{
  "num_hidden_layers": 10,
  "hidden_size": 192,
  "num_key_value_heads": 1,
  "head_dim": 96,
  "intermediate_size": 1152,
  "attn_scale": 0.102,
  "parallel_block": false,
  "init_std_o": 0.0418,
  "optimizer": "soap_variant",
  "learning_rate": 0.0142,
  "decay_shape": "linear",
  "final_lr_fraction": 0.1,
  "doc_mask": true
}
Each number is 200 + 30 x the weight over its row's rms, rounded and kept within 0 to 999. Layers, rows and columns count from 0. The size before them is the row's rms in percent of the matrix's.

# layer 6 attention value, 96x192, rms 0.0338, rows 95, columns 96-191
091,244,182,184,179,188,181,160,213,177,187,231,227,233,196,211,230,205,256,197,157,181,226,175,195,223,213,249,162,164,184,203,135,168,207,201,225,221,177,182,201,256,214,208,224,223,175,216,288,208,223,185,238,179,198,191,194,193,177,181,256,173,175,185,259,185,241,231,251,246,146,168,226,208,192,198,178,244,176,208,220,238,245,168,227,210,139,236,223,257,216,203,154,243,229,236,159
# layer 6 attention output (transposed), 192x192, rms 0.042, rows 95,191, columns 96-191
095,225,216,201,204,232,200,216,215,199,201,183,183,230,185,208,182,198,149,134,189,191,233,218,217,235,191,185,223,200,220,185,221,195,248,197,210,188,165,221,215,199,181,204,172,246,210,194,153,193,231,226,209,211,234,246,240,208,191,227,192,256,244,157,149,202,210,183,136,226,218,182,177,213,230,197,235,193,266,164,187,228,243,143,187,170,232,184,208,164,217,189,271,182,185,207,234
095,246,175,257,233,217,223,213,151,222,200,186,187,240,177,221,201,159,226,244,237,222,184,230,215,260,215,205,224,235,209,145,231,180,211,193,196,204,240,277,261,188,230,212,192,210,155,205,172,175,182,196,161,162,210,142,162,174,199,209,201,216,142,230,220,203,136,220,240,209,262,220,137,219,213,183,170,169,187,249,172,198,151,224,201,231,190,224,222,198,212,166,145,260,167,208,202
# layer 6 MLP up, 1152x192, rms 0.0483, rows 0-34, columns 96-191
102,172,240,238,209,182,214,225,238,160,161,239,179,124,185,167,214,216,166,209,167,157,182,173,205,189,207,173,260,213,225,152,211,171,196,228,195,217,148,192,225,220,195,144,192,227,195,165,248,148,141,238,167,177,152,205,240,188,176,173,159,201,182,168,230,195,207,194,147,169,220,175,190,179,209,135,188,198,201,209,146,162,216,159,219,211,215,197,189,240,225,208,187,208,234,239,165
096,214,211,198,123,127,236,210,253,210,164,139,184,218,201,168,176,189,198,199,170,229,187,241,211,173,225,197,170,191,217,180,222,253,176,283,188,210,231,235,228,167,181,161,207,204,233,166,191,222,209,193,195,241,232,166,191,230,213,164,136,247,158,223,247,237,203,157,188,183,170,171,177,235,168,216,224,198,202,203,158,227,192,187,238,208,251,197,157,231,195,148,220,135,205,235,216
091,206,211,157,161,199,192,192,193,212,202,198,183,191,201,183,181,197,263,248,137,202,206,194,222,241,233,162,206,173,203,181,143,176,203,194,214,212,190,199,175,152,199,181,181,191,256,175,189,210,114,179,266,239,189,178,173,213,191,245,172,207,232,202,239,223,146,197,189,165,154,206,227,169,181,209,258,211,165,171,159,185,219,226,201,183,240,202,186,169,235,171,224,203,205,237,203
099,199,170,233,161,169,252,222,201,188,181,176,202,221,199,215,175,209,151,230,206,145,142,196,184,121,217,243,234,208,161,186,250,175,157,248,227,214,151,204,227,201,227,212,216,165,167,210,212,156,189,220,188,238,218,175,199,189,241,223,252,194,170,225,194,259,256,177,185,155,178,168,199,234,173,167,251,221,244,205,198,149,144,165,152,194,202,214,208,252,145,182,238,168,183,199,215
098,182,219,184,214,196,167,201,221,227,186,172,157,244,193,176,169,168,236,217,188,224,230,225,193,221,203,226,137,228,224,190,211,178,237,175,219,244,183,226,193,185,200,198,230,223,269,208,193,201,204,232,177,215,202,248,247,204,286,241,179,222,195,179,195,207,253,255,203,237,247,210,232,192,201,235,249,205,197,201,233,239,185,166,200,186,205,187,231,199,192,208,208,205,185,223,226
100,195,252,213,164,180,195,214,224,169,158,156,208,248,184,203,209,171,212,199,184,200,214,189,173,285,163,172,235,193,197,193,198,245,219,205,229,253,208,205,291,203,229,217,143,159,167,196,197,214,229,221,197,162,181,197,227,234,226,234,242,198,229,228,233,194,195,188,188,191,197,217,208,159,221,195,251,229,142,225,242,174,232,175,184,164,192,184,145,187,241,216,217,208,193,210,225
105,219,154,228,215,171,192,245,182,177,186,258,244,171,213,231,163,161,238,168,216,206,197,199,154,210,196,234,188,207,166,150,197,230,153,161,182,175,150,175,176,175,189,231,261,206,221,231,247,211,179,196,189,179,208,200,166,226,242,248,215,155,227,204,215,167,184,248,196,152,219,268,204,238,195,141,236,154,186,176,178,199,149,178,197,178,220,191,198,109,174,213,212,212,229,196,169
099,270,194,205,211,263,161,186,193,208,223,180,156,184,169,198,154,249,240,203,156,186,145,224,157,193,168,177,213,253,194,243,211,215,196,202,170,218,139,185,231,222,170,164,228,213,257,212,191,179,172,218,160,180,185,232,177,158,224,237,166,169,183,115,185,214,196,184,168,198,190,220,230,236,205,226,190,182,203,144,187,212,193,159,190,163,221,180,206,193,173,233,203,192,190,237,250
103,149,234,234,184,235,201,212,174,165,171,202,241,253,178,162,251,197,143,190,208,169,203,172,225,183,158,260,214,201,188,179,185,195,154,211,216,157,217,229,211,261,222,148,207,172,186,245,171,198,257,215,188,209,183,236,201,192,194,198,203,256,224,183,191,208,197,173,232,155,223,251,212,187,166,199,161,194,183,246,211,248,223,151,181,246,199,161,184,248,107,218,251,214,244,198,149
101,181,215,205,175,185,231,169,170,178,180,235,245,188,129,190,171,142,209,162,247,182,203,196,255,207,190,213,188,202,201,246,161,218,210,236,191,208,168,154,194,211,182,227,159,184,226,158,229,207,215,244,147,168,243,194,172,184,207,187,190,222,158,178,206,231,233,222,166,124,204,177,204,196,210,212,174,171,197,187,226,232,240,155,232,199,178,221,209,206,220,146,193,167,227,218,185
100,189,193,222,197,229,235,218,255,210,211,226,192,198,171,173,209,188,266,235,210,197,217,174,199,222,189,230,202,219,223,164,204,255,197,164,138,200,173,209,155,146,200,201,211,198,231,211,173,209,198,157,206,196,203,161,218,234,174,260,194,219,179,145,170,225,231,162,199,165,229,187,215,230,172,209,202,227,213,113,239,221,216,210,187,193,183,206,207,212,147,215,209,191,209,171,216
096,155,112,177,242,216,208,203,208,204,188,191,249,226,199,185,174,215,209,165,228,183,214,158,179,266,145,262,178,192,218,214,198,179,156,257,220,176,215,200,164,147,233,226,224,208,177,207,231,121,226,171,139,161,203,214,135,184,240,193,165,204,185,217,162,239,180,213,232,170,254,213,187,265,208,163,230,196,222,195,125,227,205,193,194,216,163,224,200,157,200,194,208,187,225,123,213
103,215,205,199,228,135,193,236,205,184,246,148,187,189,189,189,245,221,172,199,149,168,192,201,201,181,198,246,185,163,202,192,187,158,165,212,190,205,149,216,217,218,155,230,251,151,181,152,231,217,181,162,204,205,172,223,243,261,197,298,187,209,244,189,228,196,205,218,181,181,178,206,152,167,152,217,257,213,226,246,156,161,140,201,237,174,202,202,210,206,207,183,221,211,242,188,209
102,214,205,215,215,219,156,150,156,206,233,246,177,227,171,160,176,184,213,185,203,174,145,195,131,174,208,257,230,151,164,227,188,174,178,198,174,182,158,191,175,220,182,196,206,152,234,192,225,126,184,144,183,259,148,187,179,171,213,184,206,220,203,184,217,143,191,188,204,189,213,198,264,202,192,228,175,204,208,236,145,253,212,220,206,261,165,182,208,204,228,177,184,227,181,143,185
097,237,231,205,159,191,206,208,245,229,187,299,228,173,145,193,213,191,179,185,188,169,159,197,221,175,206,167,163,245,224,163,222,193,195,182,178,240,236,218,222,183,177,210,237,203,164,180,200,135,235,192,167,211,165,185,193,235,230,163,202,192,205,189,267,238,221,210,186,194,159,177,164,237,189,146,217,159,205,210,185,254,229,197,223,238,202,222,147,231,195,184,259,158,226,200,232
097,210,185,181,171,180,208,197,165,172,207,217,216,164,168,177,208,240,239,165,183,217,158,204,210,188,174,164,198,215,183,170,175,220,157,254,182,171,186,184,184,163,189,181,177,193,247,226,179,211,179,226,132,183,180,162,205,187,191,192,185,193,174,139,198,214,191,204,158,194,249,129,199,180,225,224,193,264,175,166,219,177,156,167,197,186,228,217,262,191,171,200,175,155,131,198,224
102,261,188,174,239,203,176,204,224,189,235,244,171,200,235,230,226,207,228,190,243,160,219,201,254,207,221,236,171,219,200,229,240,126,158,207,214,202,161,164,224,141,199,215,220,188,162,200,233,168,190,182,190,182,174,255,173,167,208,217,199,197,218,173,164,244,192,276,215,182,231,209,225,209,171,184,158,230,203,148,209,216,237,195,164,136,260,137,201,203,203,213,256,182,212,164,254
101,230,259,226,205,220,196,190,208,262,222,186,192,177,201,181,168,253,151,200,237,262,237,175,244,267,194,238,162,207,187,230,210,161,195,165,206,181,301,218,219,190,197,203,177,179,169,142,187,200,176,226,235,188,167,160,243,216,223,199,204,239,215,229,234,199,248,206,181,201,184,219,174,176,159,220,181,197,149,185,224,177,178,195,178,176,215,195,213,249,205,239,197,241,212,214,168
095,228,242,129,227,168,196,198,164,251,183,197,207,207,208,231,157,252,213,184,205,176,212,176,223,174,208,233,200,245,201,210,228,189,174,174,144,213,179,198,223,205,217,149,255,177,238,228,190,223,227,197,211,144,163,182,188,198,174,178,225,151,196,210,188,166,174,223,224,219,158,186,187,236,185,139,237,177,238,188,183,196,220,188,221,236,255,200,235,150,186,189,180,211,216,240,221
100,194,169,205,164,191,210,179,168,236,195,246,196,224,179,165,249,204,213,195,200,187,196,191,193,244,191,214,235,179,218,204,183,190,162,189,207,235,190,233,222,165,196,204,185,215,237,168,215,184,212,200,104,172,188,248,268,220,223,204,144,173,199,173,226,209,213,149,182,161,199,176,187,177,198,214,231,191,174,183,225,169,195,203,196,226,197,187,231,228,185,255,207,193,231,145,169
109,163,147,143,209,237,166,204,217,213,187,229,181,156,195,276,196,182,166,198,184,184,200,194,176,219,186,162,244,147,201,191,181,161,267,156,194,168,197,185,196,227,135,158,172,214,221,157,184,183,178,204,171,233,184,185,196,199,178,229,222,157,176,153,239,232,170,197,164,169,162,219,197,199,208,203,186,196,155,207,172,206,228,183,223,215,198,190,209,148,188,158,182,174,175,178,152
107,224,202,188,204,292,199,266,222,174,175,192,217,235,197,235,178,204,206,207,198,174,209,255,209,198,181,217,242,221,201,160,160,198,209,221,255,171,206,213,178,195,203,220,221,173,221,220,165,165,230,207,155,229,195,168,179,246,181,248,255,202,225,245,223,212,219,209,170,218,235,211,208,197,242,179,237,183,214,225,183,220,159,172,180,219,234,221,178,146,194,240,174,203,178,165,197
095,153,210,238,180,240,170,199,176,237,202,172,257,231,225,194,219,231,220,202,234,183,205,229,191,213,202,177,147,194,115,169,287,181,224,163,180,258,196,252,155,217,227,197,178,245,187,201,233,124,163,173,219,186,241,210,204,192,220,199,190,178,241,248,194,250,203,198,199,167,171,226,171,181,243,215,215,217,250,168,221,141,221,172,236,242,219,163,171,172,172,183,180,276,185,185,188
097,171,177,207,139,227,278,142,117,179,184,193,181,195,168,195,207,168,170,180,205,286,191,230,208,229,161,221,228,207,197,244,197,162,235,188,199,204,215,234,252,204,196,175,167,192,213,231,136,219,176,206,215,227,173,216,188,194,213,217,165,220,238,177,237,255,202,189,167,218,238,146,208,232,196,215,147,179,247,194,238,275,187,196,231,172,170,197,201,185,239,136,217,150,224,192,197
103,187,212,204,167,191,203,195,229,220,234,177,213,186,211,207,243,175,214,244,192,154,228,202,201,184,189,212,211,212,177,170,191,185,184,190,215,197,222,202,214,226,183,173,146,258,200,164,207,140,138,183,260,208,176,144,198,212,239,217,228,175,215,165,149,191,201,303,165,174,221,199,187,151,154,207,196,180,168,196,259,202,189,237,226,229,240,169,269,151,191,196,208,179,223,169,247
096,196,230,148,169,177,186,201,224,265,190,222,203,203,211,237,220,179,201,184,200,216,201,265,167,168,182,133,233,264,192,210,213,217,212,212,190,206,222,232,214,201,145,228,202,237,223,229,188,215,170,291,160,256,211,195,193,194,185,182,188,214,215,178,183,176,250,180,208,183,187,221,201,206,152,159,208,163,213,214,210,193,265,256,203,175,174,232,231,250,198,221,190,183,177,188,233
104,258,200,168,189,201,152,197,204,260,204,162,235,159,198,177,236,217,161,187,187,210,201,190,198,186,205,237,185,195,190,180,240,235,219,176,189,241,179,225,228,162,153,151,200,191,262,218,154,237,158,182,179,181,189,209,220,242,213,174,218,270,213,211,218,211,210,206,160,174,231,210,149,216,188,196,209,232,236,153,172,195,169,222,227,195,239,149,183,196,193,112,201,189,161,242,191
103,192,259,216,198,195,193,229,199,215,178,186,169,189,175,253,144,236,177,141,171,151,198,187,243,191,232,186,196,179,193,213,248,234,165,187,199,195,224,206,203,219,175,225,129,227,201,211,158,181,192,197,207,204,144,183,145,224,196,231,209,204,217,195,211,165,200,171,182,171,183,181,237,171,183,210,266,242,154,188,219,189,243,181,251,188,185,227,250,179,155,160,219,178,166,133,213
097,214,188,162,229,228,236,153,260,232,193,191,201,196,193,199,197,187,259,219,249,117,184,168,219,193,160,159,210,195,254,232,214,206,191,238,228,193,229,184,204,192,145,166,232,193,175,198,206,183,216,196,211,248,241,192,195,185,215,192,246,197,221,194,273,193,158,214,246,183,186,211,220,183,201,191,156,195,178,274,215,232,186,211,209,205,197,185,197,162,218,235,203,188,231,192,270
105,214,185,172,217,197,224,181,184,200,142,210,198,169,234,233,176,174,237,187,216,120,229,166,194,185,183,218,186,217,203,172,198,183,206,218,249,217,183,216,218,174,219,227,186,180,140,235,246,201,182,169,207,161,200,179,150,176,179,241,217,164,220,160,192,141,296,190,230,253,226,177,240,218,212,201,208,242,181,228,197,258,161,226,163,178,284,210,209,221,196,140,191,222,192,177,229
106,209,239,175,170,224,198,244,169,194,164,202,193,161,189,168,181,223,158,183,152,171,199,212,196,181,244,272,188,152,202,204,192,219,190,195,173,174,223,144,220,207,177,177,201,189,199,171,153,162,188,211,207,234,184,192,224,233,171,138,169,191,211,183,149,157,201,206,198,231,234,196,191,133,214,191,143,172,146,189,141,243,174,165,200,233,194,274,226,179,204,190,190,201,244,186,181
104,163,166,204,226,196,195,219,163,176,179,177,197,205,222,171,187,198,190,168,234,204,218,195,222,170,167,169,299,219,191,136,138,160,187,234,151,185,174,218,145,231,167,216,200,167,218,203,251,172,162,204,200,187,226,212,203,218,237,195,152,216,175,181,174,205,203,170,215,217,152,219,197,125,256,229,151,176,261,211,191,243,188,227,233,207,192,206,215,217,184,244,205,179,173,218,226
100,161,180,229,185,212,216,208,164,204,233,211,202,192,262,177,220,182,180,159,169,192,188,177,176,187,176,180,153,254,210,187,207,183,170,185,246,152,230,199,189,180,228,229,168,165,194,236,198,191,262,128,173,245,200,219,191,149,176,218,198,200,223,230,215,210,206,190,196,177,175,182,162,148,183,195,187,174,191,177,159,239,113,208,191,240,159,188,230,220,192,189,181,200,124,176,181
103,205,201,192,191,207,206,186,261,215,226,223,166,267,155,210,209,207,182,220,177,168,160,188,229,190,207,239,181,198,227,162,270,183,169,185,217,194,143,156,193,178,218,189,198,172,210,186,181,116,189,244,157,146,215,282,175,155,165,202,200,210,217,190,189,236,175,218,166,180,161,130,184,212,145,201,172,185,220,213,166,249,156,207,265,192,197,186,257,188,197,236,200,174,183,211,227
102,216,214,245,217,160,217,203,217,220,200,202,207,200,220,223,181,223,237,247,238,246,171,253,218,218,226,180,230,229,191,232,238,225,203,224,195,215,255,188,201,186,265,171,171,209,185,202,135,216,219,167,250,220,203,168,221,230,186,210,250,241,205,240,190,195,201,177,238,186,131,214,221,161,221,181,196,265,184,230,197,201,156,166,183,170,201,204,198,238,199,189,166,172,180,158,175
# layer 6 MLP down (transposed), 1152x192, rms 0.0482, rows 0-34, columns 96-191
094,188,227,236,210,178,169,195,193,110,193,218,180,208,180,183,199,197,190,161,186,227,234,191,215,224,160,201,167,146,223,212,199,204,188,235,149,201,225,170,199,201,208,239,178,212,194,140,258,166,129,193,207,178,177,203,234,143,184,217,206,253,183,108,235,185,210,232,226,224,188,206,258,220,240,266,225,176,252,237,166,160,284,205,154,200,185,193,167,195,186,202,222,187,188,192,239
098,243,248,190,241,198,209,201,206,189,201,200,199,190,186,185,175,203,218,209,170,178,219,218,227,221,207,155,199,184,132,209,253,218,179,226,182,181,192,195,218,184,202,226,199,151,149,192,234,199,190,173,199,180,161,193,178,209,214,214,251,206,143,188,211,197,173,198,179,262,189,195,148,263,235,221,148,235,246,175,171,213,154,271,226,198,148,166,152,234,177,205,215,190,171,255,224
093,163,163,213,223,210,176,247,238,191,227,179,228,186,170,249,212,211,223,148,219,218,214,196,197,209,154,149,202,197,185,226,228,203,132,185,242,131,191,209,180,182,211,267,192,186,216,229,174,223,245,191,241,191,223,190,144,169,145,209,224,176,177,201,235,151,209,146,200,238,216,201,249,163,208,210,171,157,225,140,201,212,178,200,207,199,203,196,221,216,213,185,228,187,216,199,207
097,198,197,114,244,174,227,262,211,191,200,202,222,241,206,194,188,166,198,191,194,195,224,266,224,211,223,208,222,193,197,234,199,194,248,199,166,204,205,183,181,172,195,143,209,183,224,186,219,245,163,209,162,165,172,205,208,196,211,215,176,215,193,212,171,185,213,234,199,230,164,208,167,180,237,228,240,197,240,192,184,235,162,229,155,193,208,182,190,205,191,215,233,160,208,192,233
098,203,218,195,196,182,235,154,170,156,231,192,237,213,192,218,253,164,195,174,183,238,167,206,259,146,192,243,210,215,237,230,207,182,189,197,183,163,219,184,209,192,156,152,213,183,188,212,168,233,262,199,192,151,205,150,204,223,180,164,223,193,232,175,214,231,205,201,216,222,180,161,209,195,203,221,186,157,235,227,157,244,224,192,177,137,182,232,156,213,186,191,209,191,225,224,199
097,174,245,179,275,235,194,187,204,151,224,175,245,167,228,212,166,208,222,170,201,187,179,170,219,169,238,176,197,181,181,225,154,184,129,231,187,172,183,198,201,162,200,197,173,192,196,172,190,186,174,166,232,182,206,184,164,203,217,199,191,185,212,160,267,208,177,245,190,124,256,204,193,234,207,183,225,184,180,242,179,185,166,213,216,178,169,175,208,210,242,164,163,218,219,216,161
112,206,151,245,215,203,220,213,192,148,141,167,249,218,258,196,204,149,224,168,183,153,169,153,221,162,151,174,192,130,185,142,199,195,285,189,157,264,196,184,156,178,164,234,177,216,217,210,193,186,205,202,212,249,229,243,206,179,215,177,221,205,159,191,226,226,205,188,176,201,201,158,178,214,244,198,189,107,233,218,185,222,162,212,201,196,203,228,160,165,180,212,220,213,159,167,159
100,202,188,231,189,145,166,131,217,179,210,210,202,228,209,197,240,184,186,208,190,217,196,194,203,177,228,218,218,220,229,156,238,192,130,213,178,204,216,215,197,219,163,184,213,207,208,203,154,177,201,180,188,203,183,219,182,240,207,281,221,162,180,182,283,173,254,185,241,189,195,182,195,171,205,212,197,167,234,167,136,225,203,160,167,237,168,202,149,161,186,197,191,213,164,168,232
107,231,185,230,231,158,222,158,204,196,177,194,208,214,181,213,163,205,194,162,217,210,154,176,129,169,159,230,185,210,164,210,214,253,191,143,170,230,226,203,198,221,174,164,179,141,246,220,139,203,264,186,194,178,194,227,196,179,183,172,221,196,220,208,168,192,213,296,166,225,191,250,263,229,156,132,168,159,195,186,221,196,221,185,225,201,208,171,178,197,187,270,173,244,223,218,216
103,189,166,227,174,242,190,207,230,235,239,217,234,176,150,202,154,206,203,198,175,153,170,242,263,192,199,170,210,151,175,198,190,153,191,217,243,175,219,220,195,183,229,228,233,162,250,178,203,216,188,270,167,201,221,209,151,168,212,194,166,210,166,177,197,235,203,190,220,160,177,178,271,197,195,156,174,213,152,205,235,220,251,187,121,214,172,174,150,155,169,151,204,219,223,227,187
094,217,246,248,156,176,161,182,177,208,194,217,194,215,217,251,196,222,155,182,183,188,151,196,185,261,156,175,222,228,157,211,247,153,199,226,226,116,226,210,221,213,170,215,193,207,200,138,173,164,217,219,210,260,142,196,209,189,180,174,221,202,199,186,160,173,141,182,196,260,229,147,229,191,221,203,190,224,220,195,201,165,176,161,241,182,253,239,156,174,172,261,147,201,205,212,186
106,179,189,217,133,158,167,215,189,193,191,184,170,245,239,209,177,182,182,73,207,154,179,139,168,182,218,227,195,188,229,155,189,246,212,169,181,169,188,226,249,208,205,185,236,206,227,218,178,204,192,212,187,185,196,203,222,201,168,195,115,212,187,227,197,146,181,206,167,163,176,168,240,195,226,182,211,158,188,187,195,201,166,167,209,170,221,211,193,215,192,224,234,212,249,235,191
109,211,137,208,186,173,173,169,206,224,219,239,227,209,178,195,214,201,238,198,204,205,217,159,184,171,217,176,191,156,171,166,199,159,181,185,121,266,198,222,186,206,180,180,249,186,184,219,182,214,188,170,255,160,203,184,198,176,169,177,239,194,242,174,178,162,220,178,210,230,189,193,131,170,199,241,222,213,208,176,209,173,129,111,144,208,154,161,236,193,172,255,196,247,223,201,206
103,179,166,202,186,185,231,156,185,223,207,204,193,139,222,211,226,226,222,225,175,213,201,207,166,219,155,167,218,181,138,169,213,206,187,214,186,194,218,195,240,230,188,230,205,163,174,237,197,190,207,185,201,211,199,197,193,207,199,241,231,236,230,190,176,181,181,205,205,215,198,198,198,169,252,227,140,212,186,229,133,245,168,188,192,198,180,181,186,209,223,179,233,145,195,170,188
098,175,206,199,223,168,224,216,199,199,136,268,212,207,185,213,181,211,214,166,187,181,169,220,182,209,214,186,262,172,218,218,163,194,240,207,186,272,203,164,192,201,193,266,177,181,214,218,173,259,179,217,176,187,213,195,207,206,236,217,209,212,239,152,190,254,135,152,207,193,242,195,180,243,230,192,233,217,190,179,230,190,192,190,189,213,149,226,234,184,199,160,179,181,178,187,222
101,160,162,213,149,186,200,194,271,200,187,179,255,193,160,158,175,196,193,244,236,200,189,198,227,186,204,246,203,202,191,207,176,144,249,156,196,215,151,213,218,270,142,214,181,173,213,249,224,185,269,210,269,230,190,206,207,207,182,180,179,214,200,199,223,208,133,195,205,159,191,188,212,189,204,198,218,196,176,190,182,231,198,254,201,212,231,161,212,247,229,200,203,226,253,223,176
104,157,223,195,177,183,178,191,235,178,171,219,206,211,209,169,173,128,205,180,202,222,218,189,204,210,215,207,226,235,289,205,143,207,227,170,183,236,189,135,181,199,205,211,201,184,185,211,162,173,232,184,221,197,245,167,217,237,134,179,241,184,158,196,184,207,153,211,210,208,189,177,179,189,189,239,173,201,211,197,171,225,233,248,217,191,193,233,207,214,175,178,205,234,122,201,246
104,217,170,180,172,213,193,221,235,193,228,243,239,149,176,207,165,200,211,203,233,238,181,202,236,214,200,170,167,177,154,219,233,200,174,233,228,165,204,118,223,195,138,187,243,179,216,221,210,203,189,145,199,176,198,212,231,181,217,228,245,194,190,207,201,207,224,159,218,220,201,195,153,274,193,239,170,233,144,167,157,249,191,183,169,197,262,229,215,224,179,199,165,172,162,224,162
100,267,166,190,210,201,214,216,230,208,230,179,222,231,222,174,279,149,195,217,164,230,231,223,207,232,258,185,227,266,213,187,204,163,158,134,265,204,198,219,145,229,163,227,210,196,216,155,137,229,247,213,187,242,214,214,245,150,221,159,218,164,223,214,205,195,233,142,174,178,199,183,179,212,206,208,165,236,175,204,258,209,221,192,192,228,196,202,237,170,168,172,221,207,196,174,189
109,251,195,151,181,228,164,222,220,191,187,169,184,231,208,198,228,203,195,177,172,190,181,217,163,154,192,224,199,201,209,236,206,256,177,160,158,184,253,212,227,180,125,236,246,153,199,200,122,220,173,166,249,191,232,214,199,199,231,159,199,185,185,183,216,229,193,165,220,189,212,168,185,179,144,130,298,176,173,206,196,219,240,177,201,174,201,195,185,256,203,213,216,136,167,167,179
107,173,222,144,184,198,167,201,209,189,212,158,175,168,261,230,211,163,239,180,241,214,256,188,188,177,131,228,217,187,225,226,241,143,230,195,151,250,192,139,231,204,115,262,185,158,165,203,200,198,189,234,182,186,244,195,198,226,219,174,200,197,232,235,211,171,209,179,202,173,195,224,147,198,230,229,238,208,248,258,139,192,174,207,218,239,193,190,174,205,153,234,122,204,214,163,196
111,278,246,204,186,214,191,195,219,173,211,211,196,221,175,179,206,163,189,215,167,177,179,235,206,223,209,162,215,160,184,144,200,239,158,218,173,237,226,221,188,216,185,246,246,225,179,169,169,194,258,193,146,270,195,233,239,219,217,176,219,203,174,211,257,181,210,198,215,154,217,171,156,223,182,151,164,217,170,194,201,223,165,201,221,225,223,212,220,237,206,197,215,169,181,180,250
092,248,218,138,196,242,192,216,185,194,203,206,198,120,153,189,177,170,178,271,208,179,211,176,246,194,243,200,237,238,219,160,188,219,193,233,220,129,243,202,277,166,221,208,192,187,220,209,188,258,185,216,191,210,149,213,248,207,234,161,183,182,180,170,220,156,189,175,232,246,207,214,179,140,199,188,170,180,146,185,214,221,199,210,215,243,221,177,244,150,206,247,231,153,208,153,214
097,186,201,177,210,232,170,222,218,230,172,171,250,215,219,263,208,182,198,218,210,191,167,170,230,243,149,191,158,236,214,201,216,159,215,153,238,186,194,224,170,230,192,208,164,177,164,222,166,198,164,203,256,180,197,230,153,161,204,187,185,196,214,223,169,249,165,209,247,152,230,149,196,179,254,178,150,172,158,174,200,179,170,196,191,219,198,182,181,238,213,161,249,209,203,174,176
102,143,208,242,220,181,225,166,220,173,180,193,190,158,188,197,186,250,227,180,210,252,218,257,252,214,209,229,225,191,196,177,226,229,150,228,193,161,240,245,182,188,220,187,186,158,196,189,179,163,221,223,190,158,208,182,229,162,191,225,157,172,199,236,205,184,218,183,176,227,254,195,172,185,200,202,188,221,220,186,225,140,163,163,180,210,216,168,145,246,191,197,182,209,180,209,167
096,240,161,201,254,164,161,189,236,156,208,182,234,164,181,182,157,153,170,147,254,193,196,175,225,169,178,265,214,206,227,247,238,208,166,209,210,209,210,236,215,222,246,174,191,147,171,221,224,172,164,216,177,161,204,217,243,231,194,227,184,246,185,241,211,173,182,134,208,173,201,223,207,210,212,161,175,161,208,222,236,138,179,159,204,222,234,210,209,199,223,225,163,199,239,235,184
099,173,185,207,202,151,206,142,123,195,237,220,219,288,191,148,223,219,203,190,208,223,158,239,147,196,183,174,215,248,202,203,272,225,188,202,181,171,195,195,239,212,210,167,210,165,251,208,212,151,180,184,238,216,166,189,163,206,205,178,165,188,244,161,182,259,224,183,242,233,202,147,216,253,239,189,227,185,148,220,216,199,218,221,274,254,198,161,196,148,245,175,198,232,280,165,192
100,196,216,173,158,193,189,162,196,178,253,197,222,198,219,187,264,196,167,241,196,200,147,168,178,193,168,191,228,188,217,298,216,175,239,197,204,153,164,183,259,232,249,212,220,243,201,185,187,194,208,213,211,149,169,145,209,206,230,206,182,164,212,220,179,182,198,201,229,262,183,197,158,238,194,219,241,241,156,187,212,220,183,185,156,181,183,207,193,212,249,191,184,186,227,182,230
106,126,198,229,187,235,198,186,188,236,250,226,196,193,187,163,265,235,181,162,202,203,234,228,261,220,226,205,250,225,138,182,188,186,168,152,169,229,222,202,203,240,169,193,239,228,228,177,214,154,183,188,186,140,126,239,210,166,191,216,158,210,169,184,178,212,189,194,205,169,208,161,218,190,220,165,220,203,182,217,214,202,178,193,162,233,204,217,223,199,258,207,197,184,188,154,173
102,155,194,202,239,228,206,243,213,154,225,240,172,197,206,163,198,214,220,238,157,219,179,266,184,206,217,175,222,182,198,165,243,190,205,254,210,218,194,209,197,189,227,143,149,179,206,197,251,168,251,183,198,236,186,189,170,224,196,168,223,252,196,184,157,194,161,212,196,250,186,204,206,178,186,237,218,173,190,173,218,168,188,227,187,165,192,233,179,200,184,208,182,185,159,211,159
103,160,242,183,289,165,161,227,207,226,194,233,222,209,207,171,206,189,167,216,176,159,213,241,231,199,224,171,219,201,174,197,196,163,232,210,213,203,205,208,186,187,159,206,178,180,238,198,153,196,185,230,261,208,149,202,252,205,233,152,174,170,209,183,161,118,191,190,234,234,211,189,243,112,220,139,241,215,253,226,216,181,202,236,213,233,196,179,150,186,158,131,185,178,225,148,229
102,222,189,202,145,217,216,202,233,160,148,163,177,157,213,227,178,236,186,144,199,223,193,203,142,205,216,185,214,230,181,217,245,203,186,235,228,213,187,176,147,209,214,151,198,181,243,193,197,202,228,198,200,264,212,220,266,208,215,226,144,217,233,229,236,163,175,220,178,207,170,198,181,184,232,189,221,241,200,210,186,173,235,201,159,206,165,216,193,173,232,241,185,174,232,163,246
102,219,119,247,231,186,138,257,262,258,168,254,216,201,204,185,175,117,212,171,247,221,199,172,264,259,220,254,237,238,179,176,233,204,191,209,204,194,208,210,191,193,242,208,235,230,238,259,198,197,201,215,244,206,187,266,192,191,206,193,181,181,255,203,204,203,207,170,207,239,238,194,174,147,187,214,202,230,215,164,240,209,209,204,206,208,205,202,242,184,209,227,182,248,202,219,208
109,156,214,219,204,171,211,179,225,191,181,222,240,221,151,204,183,259,197,160,175,162,176,253,246,192,241,202,221,217,183,227,168,211,167,224,238,184,145,229,209,216,152,220,189,216,195,136,175,145,217,189,248,205,259,194,156,166,271,205,214,219,106,188,204,207,211,201,165,240,202,207,155,163,136,185,226,250,225,206,170,200,148,236,213,201,204,231,227,193,169,203,232,182,152,186,180
102,177,203,117,158,205,191,185,223,215,184,214,217,234,216,207,193,165,212,214,186,204,176,196,172,223,216,169,205,145,267,153,142,175,230,207,175,192,234,185,224,256,188,214,161,230,191,178,239,281,214,194,207,204,242,250,223,169,214,140,190,206,176,234,224,183,217,184,225,218,218,268,228,211,153,175,206,173,250,210,224,258,234,156,235,192,201,198,191,225,173,213,191,177,171,240,203